{
  "num_hidden_layers": 9,
  "hidden_size": 576,
  "num_attention_heads": 9,
  "num_key_value_heads": 9,
  "head_dim": 64,
  "intermediate_size": 2304,
  "vocab_size": 28096,
  "hidden_act": "gelu",
  "norm": "layernorm",
  "norm_place": "pre",
  "norm_eps": 1e-05,
  "positions": "alibi",
  "qk_norm": false,
  "attn_scale": 0.125,
  "bias": "all",
  "tie_word_embeddings": true,
  "parallel_block": false,
  "extras": ["capped logits"],
  "init": "normal",
  "init_std_qkv": 0.0207,
  "init_std_o": 0.00489,
  "init_std_up": 0.0207,
  "init_std_down": 0.00244,
  "optimizer": "laprop",
  "learning_rate": 0.00063,
  "lr_mult_qkv": 0.5,
  "lr_mult_up": 1.32,
  "beta1": 0.9,
  "beta2": 0.99,
  "lr_head": 0.00894,
  "warmup_steps": 508,
  "schedule": "wsd",
  "decay_fraction": 0.912,
  "decay_shape": "cos",
  "final_lr_fraction": 0.05,
  "batch_tokens": 131072,
  "max_seq_len": 512,
  "doc_mask": true,
  "train_tokens": 591500000,
  "max_steps": 4513,
  "dataset": "wikipedia_en"
}
Each number is 500 + 50 x the weight over its row's rms, rounded and kept within 0 to 999. Layers, rows and columns count from 0. Numbers have three digits each. The size before them is the row's rms in percent of the matrix's.

# up: layer 5 MLP up, 2304x576, rms 0.0302, rows 1428-1487, columns 144-191
# down: layer 5 MLP down (transposed), 2304x576, rms 0.0176, rows 1428-1487, columns 144-191
up1428 109:508530541543538437479628500480576476495525512462531473494431520538507545465642412524508428620452525534511527485498473492516488413451528464586519
down1428 104:431425513495582419465550531450519493431539567556518436542489571546560502505507541522546496553488542540541554393497459432565599529609392574462577
up1429 100:515448482495558439518461487529542481428405510434469477526479555538450438511485509603551544566547498545495534516538502433491515497493550530527492
down1429 099:514549477427535490521388613522418520549598576569540585536504435538476439437482429577639546503423527591479522517495412518545528467522496440433564
up1430 095:495485533420441592453505539554509633459461444410566470519537551574592540519444536514464503481491483526503491399581541462513639462482491498511542
down1430 089:539491419468485578427535487482512493497539494544490484500456483507484472483540492557592515559473456453505471478433518415425447553531402456469490
up1431 092:460561566483477469515490533497549490438567497423462463526570527535427550610448515495532555504553497442475457492452493522497467544541473455433521
down1431 089:538467431468506418415442484499460585492515547476568509528405575423566533333558502571562480474412502508445492496479491475433578569531508530515417
up1432 104:541536538489465475561412405426538489515488512495586566462514477479427459480483557544555483472405378470538525500595380474569555517495562511448452
down1432 112:595483490452480425510457531484426473520506549493518429434485372446499525538568446586495511461431386625504507590554508508472470516535579559405554
up1433 094:514528499564631511427405579418503503571590486515479525516482541478510520396437505435467475587522445621535564496544566590542500474594357449487523
down1433 108:466493437498413534667540571443570448432460455508478503525503463526487518582595496510460552523572550494407598504428434460470527497498536499509538
up1434 096:531524553654518438461460558578502525485550455447435439486445531552486571497487445557431479593444562544536522498517528544400539495476480503531402
down1434 102:530424508527420494495582429568419380526517446463422535476477457477474502494543513556394508467549452479519399521521518423629412495553418569545506
up1435 109:415500567560475529472424461488477569541552550472457442451487500555445547440432507464445554517451526448492505468627400495529478463459467449509466
down1435 111:567504467492539522494503430493564506523528496517548470520524542510499420405562493550530571457534520542454538557548500469460476402585535434539446
up1436 098:532550562432538484541556524493477428510521489498460567388528547520481475525496516563478498487534533510496527491525547579496565428532504438529507
down1436 099:480498479564525532503428542482503562541501506509466526560479487559527473460560537533475489463504490513467485551482512534491428599524619439473508
up1437 097:426433511473556529626454516477550443493515518455528459452448503459566548405575465529554503588502460490500468456589447399504467482470459478529458
down1437 095:441421541618460624370471492457548538495518451622555542547504458483578544544522482485427581419441494491507500553500476509502445536465493462420539
up1438 098:495509545501443533439597514528497473558490487445562499429541497427598476516563480511527452557494498490431511416486425500536582548463472453582577
down1438 111:507571563550451536422546449489571527512447516539449501446538518504487603604474535503398560474458545481522590476585502560447523511426440548493485
up1439 102:540484589433483520454468513527464438460477548507470483438494499495408467507535542488511511575523559461521512510476473388461440543526492383550541
down1439 103:469472514551550488473506506481501522545490519491499587490361510523569563497494362463404595561612443466557480495586545509452442497395578569452504
up1440 092:469449495521532537528476435457526523534590573393554560501487466448469398529505488487489549427521483561480490501479476488521447485448460462515575
down1440 091:508507518478526492599587519508541446479511430472468476576503503505522584476512485490443497553485464482432570464481389515528566492493477443504449
up1441 105:510514573513538515607504479428527516485582509519559506460465510521549574563499404499534478624495534444490456411512537507543440458452431561488482
down1441 102:454529475471500491493541552468484474526527474497532606490348516467529361482504513517481497452542479516423498550441520490507432479464438517551448
up1442 098:503529433605421511437484503490531469551545494494485544494413481599437535419491488483438479495482412490483535530540425497393514431443410520481519
down1442 088:511460558589520502540519487437529504554355519540470478494520417510498485460424481487556655531496472495614510540482548492432535521595599525497415
up1443 105:532604540546500529630521520456464477588480485531548490474501472518484526468584383545551487576464508474495552514462504501411469506519459511471496
down1443 093:594561455404524524596530531443555503533480561455615520474576520458578494447501530452483500554482599413527507559519536475498525489524544463514451
up1444 094:577496482511446537491455473573573402457406534396538489503454503484587511467470419546545426507471439534505500591539393508495508507464497467475583
down1444 091:424591414506526450582530538427489438430490539558554542506504513486458411561435421484540571553452501485528431568485534527478476515455448562552441
up1445 106:475670598496444451578455508505537564504484547461473508425477518483494455478503447505558501485523547501403559550512491453503486600491526447537536
down1445 101:472366561523554415564507548458562486479481487513551416541580552424534486510450443422527601384493452528502516585520447462540454531591539507463446
up1446 094:490490576538478554550471507455487435584471535495379575461477535561537495502463491508483513560398490465481555454474456500500518497522537479477484
down1446 086:537496497482524445507440502456518626498543507568578508533554548518485504588490434529453403433537547469473524419557519524506546467475455512463532
up1447 110:456572545480408571558455499575537574484569532476514488400385569487445520478490384488509552483488554549447522466521487484478524458372424459472524
down1447 098:428511511453524535572598544533524522555469550429546607535494543498533527455355436544491509553428518505488516554449515543408469449453484599473412
up1448 107:592533583512443604593545473496448520514487479444483488443479563466477645435558492540463502499508524463411487397474464521521466558479529462524494
down1448 110:567415517481540440495525485448552538532510440476519614462509511530524508378526517526567464487514415473479490589493483498534456569499502451473452
up1449 118:500529486543502497554489496456484545565492451500448452484535523528476534465550403527448485526540479495569501481493459515505465498533444553565546
down1449 111:392522487456505344511546481462560464506488486468512493571592560469483530550513433471443543434485525513494444509526519572509527464482460423572479
up1450 100:510533534561505624594494473495492474558543513526444375434462428642520520508539515500561550482512581360394517485538542531461579595490553529412548
down1450 096:546527538430443532491569421510535519431592444530523496427549469486483495466457562548550491524513587549547570461390460444396431470405540481452479
up1451 097:503473513482558572567532593517527454537486518594516455578500552466457550465570528511561493534527589501452537474422520492525584508487481507517552
down1451 086:529562517438527462513527471521443493515552503596602462473489583451494594561574449540522528493448440460519430580385513583507555572464527509543440
up1452 091:431435523531499493547493522583410512529489450533538496504519446626447458529520499523532504502507566515475523530465474555514547411514527549426535
down1452 092:489449497486472434504560470457481436511473541456513375499516548577497508488519477508534463515512493444508527431463531567614482432450523568476444
up1453 103:515471520551544529600506554574559480520511511500549493497437527475565511478577490501548469561410552411408560414523525378532471532459528482401440
down1453 102:463502513448477523469523504508645560521532557513435479444485526438457456565445568441461479515506487434466499474433594545568538476576490546506436
up1454 098:492436427513518574425510489608553466637450569539511408555532416517413530437532494514570498539508534392496531526516460427461447486462455542498481
down1454 096:580472493446441327458497557476564489509573461572543527601575504463517393438411561501478514463490522507425506453528517481531437474567542576486488
up1455 105:444486510511468558514525512537501549494539509487509473526452491538475472455529424619513430541485467494593520479535470490440491359523462436467476
down1455 103:424505463559509460519463583569531519471487553523534567485547493457458554540447511511576461511601517562465434539544466543471503588473593421577507
up1456 094:508582449466475556507495472546445363423530534401515536535501468465469578435471249579441420466480510556573476473522577472407459458531497490528464
down1456 091:544509487428548430543506533519531571459531472567459539448491576524551495500448560456537531433459491461501464488516447476476567442554453526582512
up1457 102:545568493550481494490563491434506570449467417455461543429448506513519594426462453444515503605528544501457565549582488391512436479481416564544579
down1457 098:469580557495535548541484572530422437521441533464467517451497479547566398581522543463517607502555439464417492615523564563468460432530457448557484
up1458 095:453509460539506459545518509493552365441596446553523573493547497585437530488446494516356555535536526472501516521549517551533449511419522508508578
down1458 090:551498517456483470547502517468497438463577638533555537524516421421564534553493489593440461444485503456480488530515527481513487478424485566433519
up1459 106:512493517581487472588449531659555496529519470551427460377515501441479523580522463540578532552419466459471451526471499450504407501489446469484577
down1459 095:438521500452558452456491465428474470529484542554543574530449562565551431559545531414391455468495549433533470514485435491489500552530498506543465
up1460 100:579436581471524520505433500503485522438540423472473514420535530504500484483529468697555412474431466481502548480490464507535564424450511582406521
down1460 093:442539505390538392489427490598456534574451525489471464441470506479478480522425537453534507393446431511565480516463553521502535537467576517539515
up1461 092:473445571600549444545501593559559497467496495556404403448642438399532553470518427527594412524506476529527526467499490515445467500491559506469403
down1461 095:466520509529497406385403446452592475495578545512573631501502565428409511492567432490432505504476509484469477460509450457542507550485451498459585
up1462 102:559504537572501524499480505520510463449437561422493544510440507435532411492503431474495361539529572470449490458518493515470578474519469502451526
down1462 098:444461561473442433472452567512576517535559510473583504549526521538499526448497521449472527546519365501513553551391559488519538525464436527506475
up1463 099:474497504581480557561523506521482551536565548511489512573377481509505473514572609484531389541471494430442488469462487466606379528458478570562547
down1463 096:471519468569443458516546490592568501393475484496558446507445571485497468494527372552489498535472368619609523552469494470490525609487353417426455
up1464 094:463527537582581521524572544519554507518441525546486534449451560579477463525587527630495509587520486525454479508532546523553561582501430510500449
down1464 082:464513436386493480426420499516465461494469540575529541580467502417552516418503429474621486520547542517567594485529553374522480455462476462479567
up1465 105:485606498417464555532489477490554505535562502533455535436484527448445465543475490536479451550571558495505449484515445519512529368511483462463472
down1465 102:488498498442500540463473474517468461548459421452442530487499489426488647497476577451590564493568509480459519570538529453502364466478638442438448
up1466 100:482405527459454578500502538522530553525514485407415484404417535530549510482575483553573426516554474497517610473493441504427543432440435471578419
down1466 103:570460525378520565547569507518493530556500459480528512467513439538425477481495510517474515495623423547536461525444535517408512446517574460513510
up1467 095:506549507489398503506462522587540476425525448510455573463499522428549530514530464553517539628535504473505471500541506548485421396489563472482536
down1467 108:479492538538467539472452525463525459461577476487477553424578542558413542671522581519364497559570396474534539474514502484461594537500573427449479
up1468 096:464474530518444527481502525495436521494461507476497548495527607508476461477505431458495428402564433551468529486590569628532467524484498486462486
down1468 100:454473513491617448476562504510533506503517510459505546473486451607462523530461507407581539552410425481454527547391528497578430386453520500537532
up1469 094:484579633553489501555492444574528445534458570448491447474540436537509555508521532466536403586478420495481483522471428500523506516492583492494529
down1469 086:479472491530556501563485460483399499480498500505495554453413450571599574523450568552438607497496583588552530512484532508473512515508499580510558
up1470 097:564583529504455480536447547438403614481475546491626455565534476528424505483532543542510458416367528480453451449473509440455540474494488402511544
down1470 096:517483558536574504388561520437445437461488430468481542518371523542514476546443597453437507519550427452525473546419482523527448543522474411481451
up1471 103:499531562484449488589526432494472431488502501557538530513557456575521608412480444514423425526476529446469553564493489469385486495479543454506498
down1471 108:513555393478553563526555518478564558473465387472402447532500454498499488487504566474488468473453453453383572475525491412473464454536485475522451
up1472 102:442461468385449501498432532481440492499524478452474442453599551548462509506465482477481471443557627500446502434495585481540517502478459524481469
down1472 102:517423457483542512532594491539452420556527441472482476488542401528578467442456505532507506565584542464538433466472463434458493479452565457522582
up1473 098:535516451504518558516493502432514530496544497574592495469371588526493528457523462501486573513470479430466513463507511496508537426481450428489482
down1473 095:504476533516498503443525543570487497521557488550445574533470445585527551542535391443493458530543485443483604539428519494579476579478511483522563
up1474 094:316543537491476509518544535559589473453471401460518462406457544544467530453500584528518446533463523410435545450585493542432542569500535486551538
down1474 086:573477518508474455491548458571442529460535494624481479533505417505486422492601580466523568457480425520498552503561493481474521434533579511465491
up1475 097:411515530538515482498429560506488484429521545491485470515488560563482484477646521581498492447524523401492490416485548500520544550431499452559596
down1475 088:374423509541486526581538525479512441438507512554516516519455456548469488468532497517644442503481490501540549482437501536437522551504497532445478
up1476 112:565565539506488529546540416496501451471551365556457536497469510661450637519538501465499512573428567551534606482457555453471473534524482426544530
down1476 107:562470504556500466385484501572470423470526440375444509516613398494585545557414516445459416562541450510429498540506624568408490579549511452425458
up1477 106:516516486452491432452459566489618454559509411466417427551528450573525502496521505430446469628487428553464550399479435545622428522482509577408497
down1477 111:485512515545506514541584547433489497474411455466453493470527439503422578531515463564551555480500509520474480513543546451505468510531575471465496
up1478 101:527525470516502449543473578456489551447515482457494496389343546570481613462420524541524483522549464399555560489510431524532465575491531492538495
down1478 104:439476464491526504521505468499432486553506521490522572491493550436411532582541457560395547414569448516490503526463514525457442522518535482482574
up1479 098:470460508490491632557421535471497507457543519434478513449502602579486546453517443437518459554548435540421472508507569598478529478545391568458448
down1479 101:482491465520424485519520534501495425527533526516595493561577517575511513500432560608534464572539512520548561492608444499519535501569450494506480
up1480 097:458457510529477502457560493529509491532435534504529484542492438582461530497566383434493528516450524503538540539489492459526519526457476491447513
down1480 096:487431457491463499543496551440508519515672456507518447519530503566521533506512509574480475396498468474498457610560489551524513515515496354476435
up1481 093:493482523490457542586492482500539577500445520466456514567553552554516620522549470498576525475637370480513495492464530548492483487479516538348466
down1481 085:486469409451500422559527535416452405457431455473487481410532474548501457583508464526560398540431427566491463470399473375558453455536378429381521
up1482 104:494568499563499526541483431497444553438587459471583516434440501601498493483540472480519498528444461547500503493580397611399483453549455503527433
down1482 109:554552506492504509394624460448499478528507475494480553493470513564512568489501538564517506594463357574429514478353482404446456522531464511554470
up1483 100:514564515473445510468441529664468484526500485521599478543567585476465483520517482591493516507503528407519508462522394533385488516473474588453455
down1483 099:476492533507573445556466574505401505490592527556499535541548447496386495560469490412503456582534540513483518586465499542575465500536444446536542
up1484 101:494480514538428514482544503466527445438525480482400397509529529515459528544496592469505545637546496485465488487468552484483437465473482483430518
down1484 099:526463482555499458448546502518510568425497429575571521325535514517479557488611505488467503469456583488507513564441469439486461503558434549471502
up1485 094:429578554550477486542603628496550488545473538444555525512561566552486638443483544570449449590503473401474550493483486494449379500519517414409433
down1485 090:526588571512420534416480456467460443491555493503451550498424441563420542515570466555545373524532480524451523549506523535481538511461481603524522
up1486 093:475437501423455548500590477527522449482488500482520566530460441477461594517463442534574456591518579491480537504484466530553516454425455584494590
down1486 087:477455555508530507549443492492442524537567479523490475542534538492526486415447526430533572465537484485560538543440535576551521439534466509453488
up1487 092:446443460551435572474546629429609524541506431471479422439461515491430463532466505540464556465566464500468474483455472524491458497579536455458483
down1487 090:513470486492470458486467511491479511498533509456487528513422501461452448449575440512558447525553458545468471499465555399534422521503528393460424